Part of a small language model's weights.
Size: width 128, 4 heads of 64, MLP 512 tanh GELU, 7.88M parameters.
Architecture: learned positions, biases, tied embeddings.
Training: a variant of Adam for these matrices, 135M tokens, 8216 steps.
Each number is 200 + 40 x the weight over its row's rms, rounded and kept within 0 to 999. Layers, rows and columns count from 0. The size before them is the row's rms in percent of the matrix's.

# layer 3 MLP up, 512x128, rms 0.143, rows 259-286, columns 0-127
099,189,177,235,299,204,245,171,206,203,224,238,182,104,182,172,174,231,164,183,207,187,196,204,229,270,126,156,261,209,236,141,163,220,175,150,253,224,153,177,226,170,203,226,184,209,229,203,232,209,282,233,177,183,198,151,153,187,200,215,257,253,220,215,278,221,182,202,176,250,256,193,166,202,193,212,175,209,236,168,188,240,249,206,160,129,121,258,211,155,223,260,129,76,220,194,213,243,254,277,168,208,195,182,155,181,249,202,258,169,285,220,239,208,131,188,240,226,161,225,189,215,230,233,207,217,116,161,203
074,233,269,203,262,238,233,214,199,182,188,190,192,241,204,143,182,90,184,202,306,202,209,182,183,197,201,203,159,166,162,178,166,224,90,206,149,271,166,250,223,207,231,140,178,245,201,160,146,168,227,242,192,154,223,163,252,240,250,243,236,179,160,153,226,190,201,194,188,221,192,231,198,286,237,223,172,196,249,169,179,205,227,249,199,168,164,167,201,200,170,138,167,176,192,222,246,215,210,168,193,281,213,189,156,246,180,140,238,190,289,297,212,209,94,177,164,189,208,251,139,237,170,251,205,132,204,154,221
069,170,201,212,202,220,179,194,143,211,204,186,215,119,204,203,192,262,137,189,142,155,199,160,191,199,188,171,352,222,226,150,195,209,310,191,220,128,189,205,251,192,198,256,255,190,211,190,283,216,219,188,197,115,162,184,220,218,182,221,161,213,179,249,196,187,194,227,278,195,213,225,265,208,167,58,164,197,103,255,240,178,154,179,174,198,250,235,203,224,152,297,254,152,147,182,186,197,179,222,163,165,232,214,159,197,246,223,221,172,171,195,227,242,217,202,189,239,195,175,269,191,215,216,226,185,184,205,177
077,149,231,231,270,244,228,203,199,200,158,167,206,221,114,247,180,177,185,204,278,164,163,154,144,206,163,168,143,182,116,214,184,169,118,211,139,246,110,200,215,263,292,153,143,265,193,172,178,182,250,201,164,232,193,201,220,280,193,214,177,137,184,136,223,227,203,201,223,127,186,243,172,309,220,207,148,158,218,219,202,167,284,254,224,152,201,234,203,209,209,166,160,227,178,246,227,240,194,261,219,210,187,226,226,262,232,210,205,247,230,195,227,196,132,181,155,206,146,232,147,234,165,190,211,218,233,190,177
082,195,236,250,248,209,254,194,199,166,162,154,131,119,154,193,235,116,247,180,295,134,232,176,188,190,123,158,211,207,204,182,223,238,131,207,191,239,186,182,179,170,264,196,207,191,147,203,213,212,229,234,210,198,242,188,210,158,191,215,187,221,237,128,297,219,176,172,208,165,182,259,207,271,210,190,198,196,241,178,269,179,179,280,226,204,130,198,144,156,147,171,163,165,201,196,259,205,222,242,185,245,272,254,244,233,231,178,256,193,246,210,187,254,132,161,146,216,69,229,176,222,195,179,220,197,165,194,207
086,158,156,246,241,212,207,205,235,180,136,170,167,159,200,234,178,110,191,126,230,185,256,232,158,229,160,183,200,189,219,159,202,253,157,193,238,226,160,164,198,191,214,237,225,245,156,212,194,176,286,212,139,179,251,188,165,214,194,203,201,219,246,147,230,215,216,240,216,162,233,229,172,254,231,214,125,168,251,223,247,132,193,224,206,176,167,207,106,191,170,187,159,169,319,225,220,187,211,306,212,232,236,229,273,249,243,190,247,126,227,196,208,256,170,200,186,163,109,166,160,196,246,208,153,189,103,203,172
106,186,214,160,219,187,218,187,122,176,239,183,208,204,134,244,222,194,227,176,223,108,224,129,221,144,192,148,215,156,222,200,160,275,203,182,254,225,213,212,237,168,200,208,141,159,200,188,270,247,207,183,241,175,154,247,193,137,207,179,176,179,216,213,252,262,189,178,185,225,206,230,202,211,221,175,281,124,238,165,255,162,149,185,209,231,198,307,224,144,228,201,146,214,141,135,197,128,268,159,207,187,253,203,182,194,161,272,208,274,243,192,173,191,174,207,137,271,131,212,172,133,153,218,237,277,212,221,247
092,278,225,240,225,226,196,210,164,186,154,212,129,151,219,185,203,112,165,195,188,166,258,140,205,161,238,205,210,168,232,171,120,148,180,244,289,146,156,199,211,249,190,236,242,206,174,176,201,167,239,148,189,236,233,196,204,140,206,171,261,205,190,153,224,174,111,242,173,149,252,187,306,198,258,207,208,243,198,188,222,210,204,162,173,200,252,222,151,219,239,111,189,182,232,189,207,212,200,175,207,235,245,182,282,233,168,185,219,152,188,168,157,242,207,209,241,120,228,194,201,211,230,330,177,152,180,260,155
090,182,232,179,250,228,242,162,188,169,221,154,205,115,211,203,199,142,226,116,232,159,153,186,169,256,134,114,166,170,218,190,219,158,198,90,226,200,190,213,185,201,245,238,206,170,243,160,213,220,245,188,170,206,215,166,173,184,190,142,243,266,257,202,227,198,211,238,182,214,168,246,196,286,226,215,146,186,264,113,269,183,178,224,174,225,170,233,211,174,205,212,175,175,267,259,197,223,221,249,191,203,235,180,141,239,296,186,317,197,180,172,210,197,169,167,146,215,141,163,151,226,179,233,165,273,136,210,214
102,211,235,214,201,184,232,144,176,201,156,167,182,207,231,177,240,213,129,241,207,210,139,213,168,183,209,185,235,307,91,123,195,150,169,189,222,182,193,210,176,226,206,188,188,146,169,258,147,93,199,218,179,162,210,176,165,215,247,172,202,213,259,201,229,133,255,158,144,213,163,218,241,213,182,188,192,156,99,173,176,260,221,167,232,161,154,271,222,193,200,250,244,206,197,246,227,250,220,239,209,165,251,201,171,223,290,214,213,212,177,225,289,157,196,220,217,105,220,235,176,253,254,159,197,186,268,236,158
089,250,235,277,236,176,223,161,173,114,278,177,117,188,207,230,199,161,192,167,249,134,168,175,238,167,187,209,206,228,153,155,199,159,197,195,193,208,152,186,227,178,265,181,185,212,200,184,201,206,240,231,193,139,194,196,236,211,211,154,162,201,258,243,269,217,217,180,202,239,201,271,250,304,188,124,143,167,215,214,255,186,237,229,194,165,218,203,236,153,183,180,153,163,215,162,226,155,191,251,164,242,251,269,210,279,258,192,247,148,192,250,201,209,190,117,220,157,212,182,221,239,99,201,231,145,169,296,210
105,165,169,279,234,220,191,158,245,161,133,196,161,164,210,149,232,162,133,217,202,190,182,129,217,181,205,126,190,249,128,157,213,246,213,182,269,173,213,187,239,236,227,251,177,133,191,234,213,144,183,172,220,229,152,149,241,114,248,197,218,273,289,168,184,189,188,186,215,200,185,214,193,221,215,170,185,151,151,189,240,225,249,201,199,173,176,260,249,138,220,190,237,122,148,256,192,262,201,196,258,129,212,264,244,234,183,199,268,215,211,241,195,202,213,150,153,151,253,239,115,190,191,173,146,189,120,217,216
097,256,193,162,224,212,170,226,218,147,195,166,196,205,234,185,183,218,202,114,187,188,173,142,208,190,189,188,297,234,182,168,194,164,205,180,260,143,82,229,254,212,215,213,248,187,199,184,232,223,258,180,185,184,161,97,223,241,213,228,236,197,90,238,191,241,208,215,267,213,262,242,235,223,211,130,211,172,167,246,202,135,226,223,244,238,204,196,220,207,178,260,217,123,263,221,246,197,177,178,118,192,263,286,164,189,199,241,194,120,186,220,267,246,192,219,198,220,207,212,268,147,214,274,188,171,190,199,243
088,193,232,234,267,212,145,216,120,156,175,137,149,172,187,191,177,189,178,155,193,129,186,166,176,118,180,216,152,275,212,179,206,145,133,185,231,210,188,172,134,272,237,186,157,293,85,208,180,219,263,204,207,184,256,206,207,306,229,157,168,175,163,158,139,161,121,163,189,160,283,212,298,223,200,150,189,245,210,243,196,198,235,181,245,215,252,209,219,223,203,161,225,186,260,168,218,223,190,177,217,199,204,223,209,252,188,274,212,143,173,194,212,199,208,251,219,171,170,225,208,222,223,204,207,222,161,218,263
100,193,224,197,177,230,187,192,249,195,168,207,184,93,283,190,153,132,167,161,213,171,271,210,273,228,156,139,242,162,226,234,152,203,178,224,205,222,172,238,262,157,152,139,252,277,232,243,182,261,190,218,236,187,256,195,256,232,122,233,277,137,208,221,204,159,237,135,229,251,249,221,202,220,222,185,185,197,194,228,217,171,143,266,264,204,181,121,188,187,205,208,188,228,242,125,251,141,143,211,229,245,239,213,226,203,192,211,257,124,196,213,225,219,157,125,167,205,234,211,195,135,203,204,187,187,146,174,175
107,143,272,236,277,125,178,222,169,167,239,184,223,159,155,250,250,217,222,174,254,88,166,173,142,163,190,149,216,154,216,189,215,220,203,243,235,200,184,201,182,216,168,252,118,249,187,120,280,219,254,168,185,197,158,177,161,223,179,233,173,244,273,226,239,230,226,252,177,127,162,214,211,217,205,166,236,212,209,221,204,163,163,214,245,169,136,220,169,147,126,147,186,224,190,222,221,192,175,216,237,157,229,203,181,212,209,142,209,258,215,204,172,213,197,242,175,264,93,193,223,227,240,213,139,276,158,260,183
111,215,213,240,152,255,215,249,181,213,175,176,199,186,221,225,196,208,144,219,170,218,237,154,146,162,216,252,164,274,210,183,107,181,175,255,312,193,226,191,202,188,327,203,127,215,113,148,257,143,193,267,144,185,226,190,72,208,246,163,198,223,138,207,187,230,147,185,187,178,151,221,211,217,228,244,190,209,136,208,191,210,240,168,202,208,197,253,187,239,243,195,208,167,249,141,187,256,224,243,189,157,234,264,273,214,221,141,230,214,178,251,227,239,182,217,221,182,243,134,218,236,217,186,178,214,228,199,208
100,248,234,168,222,180,208,138,183,137,155,166,177,208,267,230,163,174,201,160,218,181,243,196,264,145,188,118,250,253,182,166,236,195,157,251,206,140,216,233,215,235,188,300,215,181,189,218,176,186,251,213,196,198,245,149,161,217,254,182,257,216,170,200,153,238,119,198,248,200,240,186,223,247,287,180,216,162,273,165,191,172,180,189,187,239,147,192,158,227,183,220,169,138,196,281,217,173,219,217,213,156,286,188,167,259,273,232,210,113,225,222,162,174,213,190,209,81,183,206,169,209,256,255,177,217,157,249,215
105,252,176,279,254,296,228,213,171,197,214,205,160,192,188,222,256,169,212,136,222,202,131,211,201,202,233,156,199,236,134,137,162,181,206,77,197,161,200,182,175,158,234,273,197,150,166,207,225,160,211,207,158,164,128,139,202,194,236,174,209,173,216,195,243,243,171,211,251,180,193,230,243,199,184,199,171,192,214,161,234,233,294,202,238,195,186,298,229,198,229,273,195,100,172,244,266,257,189,214,184,257,208,214,142,222,177,213,283,175,253,209,188,257,157,167,179,154,192,205,158,189,251,267,162,215,206,232,178
114,244,221,213,196,179,174,158,144,158,203,195,206,197,212,191,213,159,229,169,233,153,200,168,192,141,170,210,181,239,268,114,237,149,171,210,151,234,136,162,177,222,210,214,256,211,228,217,238,216,235,150,202,196,170,110,230,164,249,148,184,189,213,233,234,176,225,222,267,193,195,241,285,203,215,196,111,222,227,275,222,252,194,265,196,158,285,158,203,279,200,183,219,206,216,207,195,239,187,256,220,290,169,338,274,214,229,128,183,195,244,192,175,238,179,187,248,156,189,163,145,185,183,171,167,134,168,192,163
098,153,268,185,168,196,209,195,171,164,167,200,186,218,173,209,258,137,206,265,217,232,300,219,260,163,158,135,254,275,170,205,239,173,173,231,217,160,156,132,223,160,151,181,240,184,239,161,144,222,194,212,177,260,120,163,160,246,190,235,231,118,255,247,201,238,237,204,242,232,176,232,234,203,163,143,150,174,175,238,195,157,264,213,212,290,185,177,210,201,94,202,166,176,150,233,253,168,159,198,180,211,170,192,245,227,226,176,191,229,218,163,186,197,160,144,156,233,245,204,198,154,223,163,172,209,281,286,188
099,238,258,245,216,269,247,204,247,223,119,233,235,144,162,154,202,186,185,218,192,243,144,197,146,175,207,215,216,246,175,104,82,138,155,119,214,157,198,197,142,205,193,207,150,157,123,206,190,220,195,251,184,174,195,179,152,216,138,254,219,208,185,241,213,136,214,138,189,167,173,207,208,216,226,217,236,204,191,168,258,233,239,245,205,201,143,241,279,248,234,253,221,196,170,204,242,247,172,198,137,227,258,218,223,228,175,174,235,213,147,152,294,164,185,226,170,177,248,207,173,207,209,170,136,233,283,228,206
125,227,167,237,200,265,261,208,213,174,159,259,236,165,253,232,194,145,190,114,210,141,206,188,210,236,201,189,207,132,246,217,143,226,171,210,194,185,158,154,235,184,211,267,197,174,209,200,253,210,207,169,178,217,207,190,252,182,140,210,297,220,277,166,227,117,118,264,190,103,244,180,236,208,198,205,183,192,214,236,317,262,184,167,220,149,204,235,226,207,218,137,158,122,193,178,198,236,225,211,236,199,223,199,295,202,190,138,229,151,182,136,169,288,188,222,228,211,184,208,193,220,227,265,171,191,208,176,165
108,178,174,166,214,263,237,226,297,186,186,228,261,116,166,182,189,191,169,144,170,186,202,184,261,223,143,189,250,253,176,177,193,240,219,142,269,150,218,213,168,191,208,172,232,215,158,238,271,223,212,220,130,220,204,233,120,185,171,236,229,216,222,274,234,219,214,228,166,239,243,213,139,235,225,172,222,197,152,144,204,187,206,233,190,190,142,227,128,146,194,285,239,155,251,221,199,233,173,287,160,239,192,209,179,216,253,246,220,200,213,148,228,199,137,210,93,289,185,178,220,157,197,147,263,228,220,172,163
082,235,193,217,251,221,215,189,160,172,231,186,188,288,207,218,180,122,182,186,284,153,188,186,256,219,212,209,142,224,140,201,204,202,72,211,147,230,210,193,218,233,244,188,158,268,182,197,182,198,263,249,172,190,259,197,203,265,209,218,236,183,225,161,213,186,149,185,133,117,217,212,180,266,142,234,189,151,276,179,190,152,309,170,213,138,255,196,169,185,158,160,157,201,260,261,180,199,249,236,221,250,229,162,139,216,252,206,223,192,264,233,176,180,125,170,172,167,176,196,163,219,209,164,179,204,265,179,236
103,132,176,153,207,239,267,189,178,216,260,193,264,177,165,188,193,210,205,184,191,185,172,217,262,228,191,235,173,203,180,172,181,219,173,208,178,229,194,194,131,193,280,224,170,209,188,203,238,188,204,219,85,226,239,237,167,226,136,215,179,215,181,230,190,132,205,226,193,240,172,204,142,282,258,236,104,186,167,225,166,210,149,174,194,138,193,214,247,199,254,286,206,189,206,167,155,276,236,302,241,145,181,249,201,212,296,196,207,185,169,144,213,149,181,237,148,266,135,144,203,216,166,191,243,263,162,140,178
111,284,194,187,262,234,224,265,215,163,210,244,218,171,198,235,193,155,124,66,185,87,186,185,225,147,134,209,238,175,195,198,222,215,171,249,192,169,211,246,244,216,206,237,202,211,164,150,277,269,226,238,113,168,202,207,207,253,207,171,174,247,279,231,168,171,165,231,180,94,245,213,185,273,215,153,206,190,205,176,259,172,174,164,164,212,219,263,178,223,238,130,181,192,200,209,194,216,268,243,155,158,209,172,187,222,240,252,221,184,179,180,134,220,213,244,233,175,133,185,222,188,181,221,213,171,217,159,181
116,192,246,164,200,220,174,251,220,168,259,211,194,142,138,169,200,108,250,132,197,155,197,180,267,159,167,142,200,182,229,154,196,196,201,160,147,189,218,208,183,166,169,192,180,285,198,237,183,239,227,243,171,210,265,209,157,173,115,213,257,264,232,288,210,108,180,202,156,214,215,221,216,218,206,145,229,168,298,221,248,193,177,262,260,254,203,196,182,194,204,221,170,194,288,156,220,213,106,218,219,251,161,238,196,198,210,166,236,155,212,181,184,252,212,226,137,241,174,209,167,162,188,160,135,284,216,196,230
# layer 3 MLP down (transposed), 512x128, rms 0.12, rows 259-285, columns 0-127
087,178,175,194,214,178,183,204,238,284,176,189,210,263,178,154,193,218,235,273,203,239,160,219,197,176,236,305,185,201,191,203,232,219,263,210,183,206,244,181,172,193,207,197,252,155,153,160,164,209,172,239,212,248,247,164,195,216,184,209,175,276,195,183,173,177,198,249,206,176,197,162,257,149,176,179,166,254,110,191,161,182,248,216,9,159,234,207,193,235,237,194,181,224,197,182,173,114,172,186,202,236,150,176,210,193,193,191,135,193,117,202,287,181,175,280,246,226,226,210,227,250,197,161,206,274,201,246,210
091,209,179,190,244,207,275,147,230,132,252,185,258,170,162,230,204,305,160,150,146,234,149,165,238,156,178,213,164,186,219,166,157,213,163,196,190,223,102,261,254,225,201,209,227,208,161,209,239,155,195,194,216,228,224,173,220,221,230,180,249,207,157,193,301,210,138,162,172,185,249,229,214,294,226,178,223,209,199,252,175,188,228,160,193,162,222,134,202,290,208,201,112,208,233,191,268,187,238,194,141,171,189,244,194,265,194,283,255,244,196,181,203,161,109,127,162,185,217,240,159,220,204,174,207,174,240,195,198
083,211,231,187,241,210,251,213,193,186,238,197,197,226,214,278,192,133,215,200,289,209,175,174,196,200,229,213,93,196,125,155,181,198,28,190,207,335,178,161,157,232,223,136,119,227,195,159,132,230,178,211,191,215,213,176,206,183,224,174,236,193,225,179,200,192,197,147,191,214,219,198,186,215,257,299,206,172,196,183,171,223,314,212,187,205,179,172,224,209,164,127,140,198,246,232,207,215,238,198,241,261,190,183,234,235,183,157,257,220,255,232,186,186,200,189,166,189,196,208,133,178,199,179,220,167,185,194,230
066,248,198,149,229,207,285,199,200,134,218,152,210,199,276,241,203,235,190,177,241,197,156,183,221,161,188,203,203,157,150,238,221,140,158,239,149,207,209,249,111,245,234,124,210,170,194,220,214,217,254,168,222,267,185,202,188,126,168,216,211,285,187,231,245,160,255,165,223,179,198,219,198,246,229,169,188,201,209,231,231,130,233,238,244,185,217,201,79,207,208,190,229,190,197,140,297,197,222,206,179,150,189,143,155,295,245,276,255,237,252,131,184,185,125,185,139,178,238,183,157,198,223,203,176,215,200,200,234
089,223,239,228,185,248,192,219,189,111,173,135,138,206,250,227,157,216,214,204,312,209,207,189,165,229,189,199,271,192,164,158,192,122,205,184,268,228,185,246,263,206,256,202,173,214,275,212,171,254,269,155,221,202,173,202,194,203,193,226,178,225,266,294,218,147,200,134,241,206,215,241,156,210,249,213,193,167,174,186,210,156,189,173,192,312,146,195,197,162,207,142,191,192,161,219,189,207,226,126,126,269,184,180,184,279,211,228,213,159,195,168,244,208,226,182,111,237,166,135,167,168,184,266,206,217,194,215,141
072,224,188,156,313,146,206,192,188,134,168,153,181,148,194,292,176,251,180,258,166,174,177,227,159,248,260,208,223,180,171,170,210,204,161,153,255,265,213,250,258,225,200,179,179,122,225,135,201,194,185,222,207,180,172,242,163,257,215,232,142,216,256,187,251,111,194,197,149,263,114,251,279,193,187,160,183,200,145,178,256,204,247,185,206,238,197,208,176,190,218,216,237,196,199,214,181,129,281,179,162,181,201,183,180,277,154,232,220,217,201,126,271,234,240,202,155,156,201,207,140,198,229,258,181,169,206,182,193
106,230,202,235,179,206,249,129,182,148,267,164,183,215,135,219,234,143,247,208,226,182,217,211,230,261,210,207,215,201,201,214,259,216,150,247,162,155,260,157,191,210,262,171,188,128,200,205,188,309,203,227,236,155,165,211,213,180,228,191,162,190,202,181,130,189,186,270,168,176,194,292,179,219,148,254,125,200,175,180,162,254,136,192,152,177,244,256,179,181,174,197,195,247,127,170,219,96,240,162,229,236,167,179,217,233,189,261,208,264,212,226,243,255,142,123,193,232,171,207,217,199,152,169,234,252,155,274,180
099,176,182,200,252,129,152,306,188,213,252,192,227,191,192,204,237,207,212,190,172,162,275,163,258,266,205,164,176,156,137,191,182,263,193,172,206,233,265,188,208,210,261,220,163,179,251,144,200,187,134,125,165,299,262,160,178,205,148,222,195,251,219,155,162,208,201,233,222,217,255,122,150,250,183,202,206,207,210,148,147,201,252,217,210,145,176,240,254,208,249,195,210,133,195,137,146,241,168,237,245,196,219,198,139,253,206,142,125,199,196,201,222,137,275,242,224,228,153,220,220,153,157,223,184,223,230,177,231
105,202,187,204,215,240,164,211,254,77,189,205,201,249,194,200,236,197,251,139,226,119,162,200,175,183,181,188,242,282,184,155,187,152,156,154,213,150,191,173,246,182,195,185,294,227,171,200,209,198,228,169,224,145,169,242,213,228,219,204,206,256,272,238,267,188,249,176,220,155,191,264,215,265,251,160,195,115,139,201,203,180,244,208,266,257,164,260,125,153,162,176,300,166,163,241,167,235,162,167,162,230,212,224,196,283,233,175,177,199,207,199,276,215,134,196,191,172,169,189,169,172,207,145,234,172,177,212,219
105,236,170,201,255,156,178,230,270,272,230,210,239,175,186,188,130,262,224,160,185,183,233,175,272,208,207,194,199,99,250,227,212,151,232,203,222,185,225,131,218,197,216,227,225,208,236,236,206,223,117,252,197,207,140,221,275,193,113,247,191,123,208,245,180,226,164,163,242,199,286,222,130,165,230,202,171,276,205,219,153,156,176,198,176,259,218,178,161,169,189,206,205,220,172,148,223,93,166,164,205,210,180,212,231,184,152,133,186,236,239,164,128,284,193,197,188,223,130,202,212,134,175,230,229,182,204,185,249
076,234,208,266,173,164,148,224,121,64,275,156,205,201,116,213,209,256,182,227,253,161,212,213,199,248,318,235,234,177,155,170,144,196,237,151,167,186,267,246,221,220,200,214,167,179,161,207,200,168,196,247,216,227,167,144,175,198,187,173,145,206,162,250,174,227,246,187,207,202,212,139,231,228,163,198,210,165,228,184,177,161,211,140,158,224,257,190,140,222,208,232,235,218,166,110,178,243,278,217,218,135,179,213,202,277,198,241,221,200,199,200,237,187,236,170,199,151,174,259,175,221,274,230,215,170,222,254,150
090,274,158,188,157,202,200,210,220,167,137,264,203,194,237,218,227,243,178,195,140,238,108,181,203,185,142,108,222,214,268,270,147,228,233,172,263,218,243,248,205,159,181,198,196,246,214,218,205,202,204,313,185,193,247,172,195,171,254,175,217,131,171,159,191,198,174,188,206,193,232,129,200,117,267,213,158,262,270,158,226,244,196,147,200,251,255,170,200,149,186,205,186,202,247,147,165,160,236,178,187,251,213,172,179,129,259,143,258,265,220,245,163,179,212,258,185,189,145,173,191,160,199,184,261,191,213,161,187
100,211,214,193,181,208,167,235,207,139,192,236,182,214,224,126,203,196,190,185,239,176,240,252,197,193,167,230,149,164,307,262,176,177,148,257,172,243,210,158,227,180,159,210,220,226,122,163,213,202,173,162,207,243,230,226,229,214,213,206,185,241,105,86,231,259,194,234,206,231,249,201,203,225,295,259,203,200,204,259,199,189,207,237,229,141,188,96,229,259,169,164,191,175,186,221,207,163,216,93,207,237,244,180,208,181,164,155,150,146,201,203,141,209,197,168,283,182,221,239,158,177,267,253,160,197,125,232,200
083,193,231,223,160,170,156,187,96,106,257,234,188,238,180,225,210,280,221,126,174,247,178,212,238,168,200,153,133,198,205,165,102,243,195,208,248,221,200,198,220,142,247,212,208,216,152,249,196,219,263,194,238,277,193,190,279,184,229,241,184,206,174,173,251,163,175,227,155,169,173,207,199,262,195,269,199,234,199,147,132,175,187,246,233,105,164,231,237,203,216,242,224,197,143,194,146,192,255,204,192,188,223,173,160,288,180,142,206,158,183,204,231,165,205,179,208,223,231,161,187,246,157,100,227,231,256,195,161
102,241,179,144,210,193,193,174,134,251,149,196,253,211,159,143,106,173,196,206,229,258,196,269,241,212,229,129,161,258,253,132,213,173,179,189,197,180,226,102,237,249,260,207,184,169,237,238,215,176,174,206,126,218,166,184,216,180,214,151,208,142,200,263,154,216,221,258,243,210,195,144,225,196,199,229,209,245,198,191,141,264,221,173,232,124,170,233,210,120,211,156,233,242,172,210,264,277,264,211,194,253,207,200,197,120,242,211,151,262,157,235,188,185,181,157,195,226,290,227,146,226,183,247,206,189,177,215,171
103,133,256,263,184,119,140,191,192,215,252,194,180,187,252,216,171,223,230,192,225,197,224,206,182,175,191,135,234,176,209,166,195,239,188,255,155,184,136,168,168,204,227,220,155,196,189,273,199,162,132,174,190,171,244,203,250,203,192,192,208,175,247,173,152,207,198,282,226,234,169,198,235,262,199,176,180,180,178,202,228,230,249,135,240,233,220,239,180,187,231,115,161,247,149,234,283,203,220,244,192,141,167,180,131,234,214,153,246,211,230,201,160,180,161,105,255,344,156,167,166,187,296,199,201,179,231,246,207
101,202,158,138,240,185,209,178,206,182,173,191,195,185,188,105,142,217,282,156,135,193,193,209,239,266,202,225,242,138,145,204,189,151,162,173,196,230,181,169,227,266,249,257,209,147,229,165,206,200,207,161,243,190,149,248,251,206,128,146,159,141,244,218,248,184,194,174,159,188,172,193,210,160,212,223,198,270,250,165,231,234,235,177,246,168,201,180,217,173,259,275,233,206,101,258,221,132,264,236,217,233,265,187,131,184,192,262,145,215,208,151,217,163,287,162,230,163,142,200,185,148,171,201,238,140,192,190,200
107,191,164,208,164,102,223,183,175,163,238,232,222,242,95,191,275,247,200,229,226,267,225,130,165,205,204,160,186,164,168,248,238,161,187,204,127,303,192,174,193,80,190,185,209,213,133,214,190,150,220,175,263,202,181,197,217,171,120,265,213,183,199,193,274,232,231,182,156,151,223,118,225,141,189,211,224,245,233,243,220,138,255,196,225,203,267,227,228,232,170,219,236,258,213,134,173,229,213,154,240,234,145,202,187,189,204,225,187,255,130,180,197,188,243,181,220,186,182,209,243,205,161,170,229,140,226,227,213
091,160,173,167,206,183,173,196,258,236,225,177,230,204,201,234,267,197,182,228,176,217,182,254,222,199,168,191,169,122,276,240,215,216,245,153,184,244,272,206,213,207,187,123,258,275,141,196,253,177,224,214,238,222,191,327,236,182,186,223,187,187,242,281,133,248,197,189,239,174,246,191,218,106,204,181,144,158,203,202,146,235,173,156,171,303,226,195,232,200,193,136,162,246,177,225,143,194,145,150,233,242,213,250,199,237,252,181,155,151,170,205,200,242,99,166,163,153,200,213,192,171,151,164,201,232,189,174,180
107,200,229,214,236,209,221,218,205,202,229,294,252,232,141,173,154,238,198,174,210,219,221,206,181,210,223,251,185,191,156,194,254,211,199,184,137,248,185,130,200,173,240,212,233,148,186,200,222,249,106,153,212,232,273,282,261,230,235,195,259,99,215,254,167,185,168,212,211,192,117,182,135,182,143,157,183,146,148,274,181,122,201,171,178,197,188,216,215,122,252,170,163,257,146,214,151,192,203,268,193,231,215,157,162,163,180,175,151,190,156,219,219,268,232,174,222,180,296,176,237,178,208,187,271,197,237,211,200
107,242,191,208,165,142,224,254,163,198,192,251,179,253,206,229,224,195,219,257,197,199,208,223,207,196,194,246,132,236,161,184,175,276,214,153,226,242,244,224,188,238,232,180,125,246,103,220,187,273,200,194,218,228,215,207,201,151,225,188,171,193,152,225,191,156,224,221,196,184,202,157,184,234,223,185,227,256,275,181,146,239,225,167,218,226,178,152,234,218,129,277,223,170,87,195,205,252,121,236,272,142,215,218,149,194,187,215,78,122,145,161,245,207,184,125,157,209,155,175,234,193,195,262,251,157,205,198,187
094,143,156,194,211,128,246,187,230,236,275,118,253,203,278,218,245,239,140,176,229,199,276,243,218,212,200,176,192,170,237,250,153,198,208,185,248,160,192,180,256,186,173,184,207,202,233,212,224,200,156,180,189,164,173,173,238,159,212,129,185,205,187,255,152,160,209,209,210,184,205,216,185,204,158,225,178,216,191,204,184,147,136,211,224,281,276,173,276,152,149,204,240,156,201,234,186,117,166,172,186,270,151,182,180,279,215,194,134,135,289,231,115,215,149,162,267,279,196,182,226,173,180,210,274,221,202,216,204
116,197,281,216,118,187,223,239,169,270,171,239,215,218,175,195,99,239,200,181,189,179,175,236,183,155,200,197,178,195,193,150,279,184,176,222,211,155,203,194,186,237,239,184,199,190,143,157,196,128,178,144,161,166,185,183,208,186,213,164,244,176,205,224,185,133,146,238,217,209,210,149,116,206,218,225,248,174,224,150,206,245,206,154,203,222,247,219,318,237,306,154,201,171,222,250,201,92,234,206,276,232,256,208,166,151,139,204,149,159,174,226,169,282,246,229,189,187,210,228,276,213,201,212,183,230,210,260,179
103,196,211,99,187,207,166,172,261,149,185,208,225,199,224,247,224,210,218,195,230,138,139,205,205,226,215,225,189,271,253,236,308,193,157,243,183,210,184,188,163,193,172,207,303,152,244,153,272,221,173,194,141,246,182,123,148,207,237,175,173,242,136,180,158,228,231,190,217,229,228,259,171,200,218,155,154,174,148,221,202,206,173,258,156,204,219,187,241,151,196,154,193,184,141,254,256,107,201,227,128,221,211,206,211,286,243,224,175,168,204,152,219,212,96,253,233,226,222,228,173,253,225,175,173,243,203,243,208
077,200,151,188,226,217,252,182,174,47,251,133,218,193,201,182,206,197,189,183,132,208,170,188,210,156,189,179,164,182,201,181,227,185,125,247,161,235,207,234,186,216,254,154,218,226,173,174,199,186,255,221,210,166,236,138,201,236,220,205,209,258,202,236,199,253,157,205,180,138,263,246,218,294,236,171,207,205,246,244,237,204,273,141,210,242,221,163,155,202,177,207,144,201,203,189,282,143,311,220,191,235,173,198,185,288,182,248,265,244,268,189,137,191,149,167,149,222,168,182,169,171,250,163,177,171,188,214,247
103,268,189,205,191,137,186,150,183,120,132,201,212,223,172,287,184,167,203,205,200,183,205,188,142,193,286,163,208,168,202,178,209,191,217,221,252,222,163,175,191,187,188,180,236,173,206,184,212,158,236,170,284,180,189,175,206,167,243,146,189,154,194,149,266,240,283,150,219,282,237,254,221,147,182,147,221,213,291,209,273,229,235,239,102,180,219,186,182,157,158,206,248,195,196,182,176,120,199,138,131,202,201,266,170,206,188,218,208,124,191,224,212,159,163,210,243,263,248,211,216,143,215,261,220,228,222,291,210
100,169,191,164,176,150,222,233,131,138,140,203,200,218,177,253,140,246,237,174,212,141,189,222,196,206,212,173,204,147,194,254,179,240,260,246,249,203,169,193,151,182,257,157,183,203,126,193,176,208,202,271,112,243,186,262,180,178,215,221,181,259,248,201,165,215,115,295,151,165,255,133,182,172,183,225,223,261,207,231,207,209,218,167,121,235,199,228,201,270,119,207,207,246,156,169,182,175,232,124,256,189,273,200,166,266,208,200,268,184,193,225,168,168,222,295,215,204,159,247,161,231,207,217,205,222,229,163,192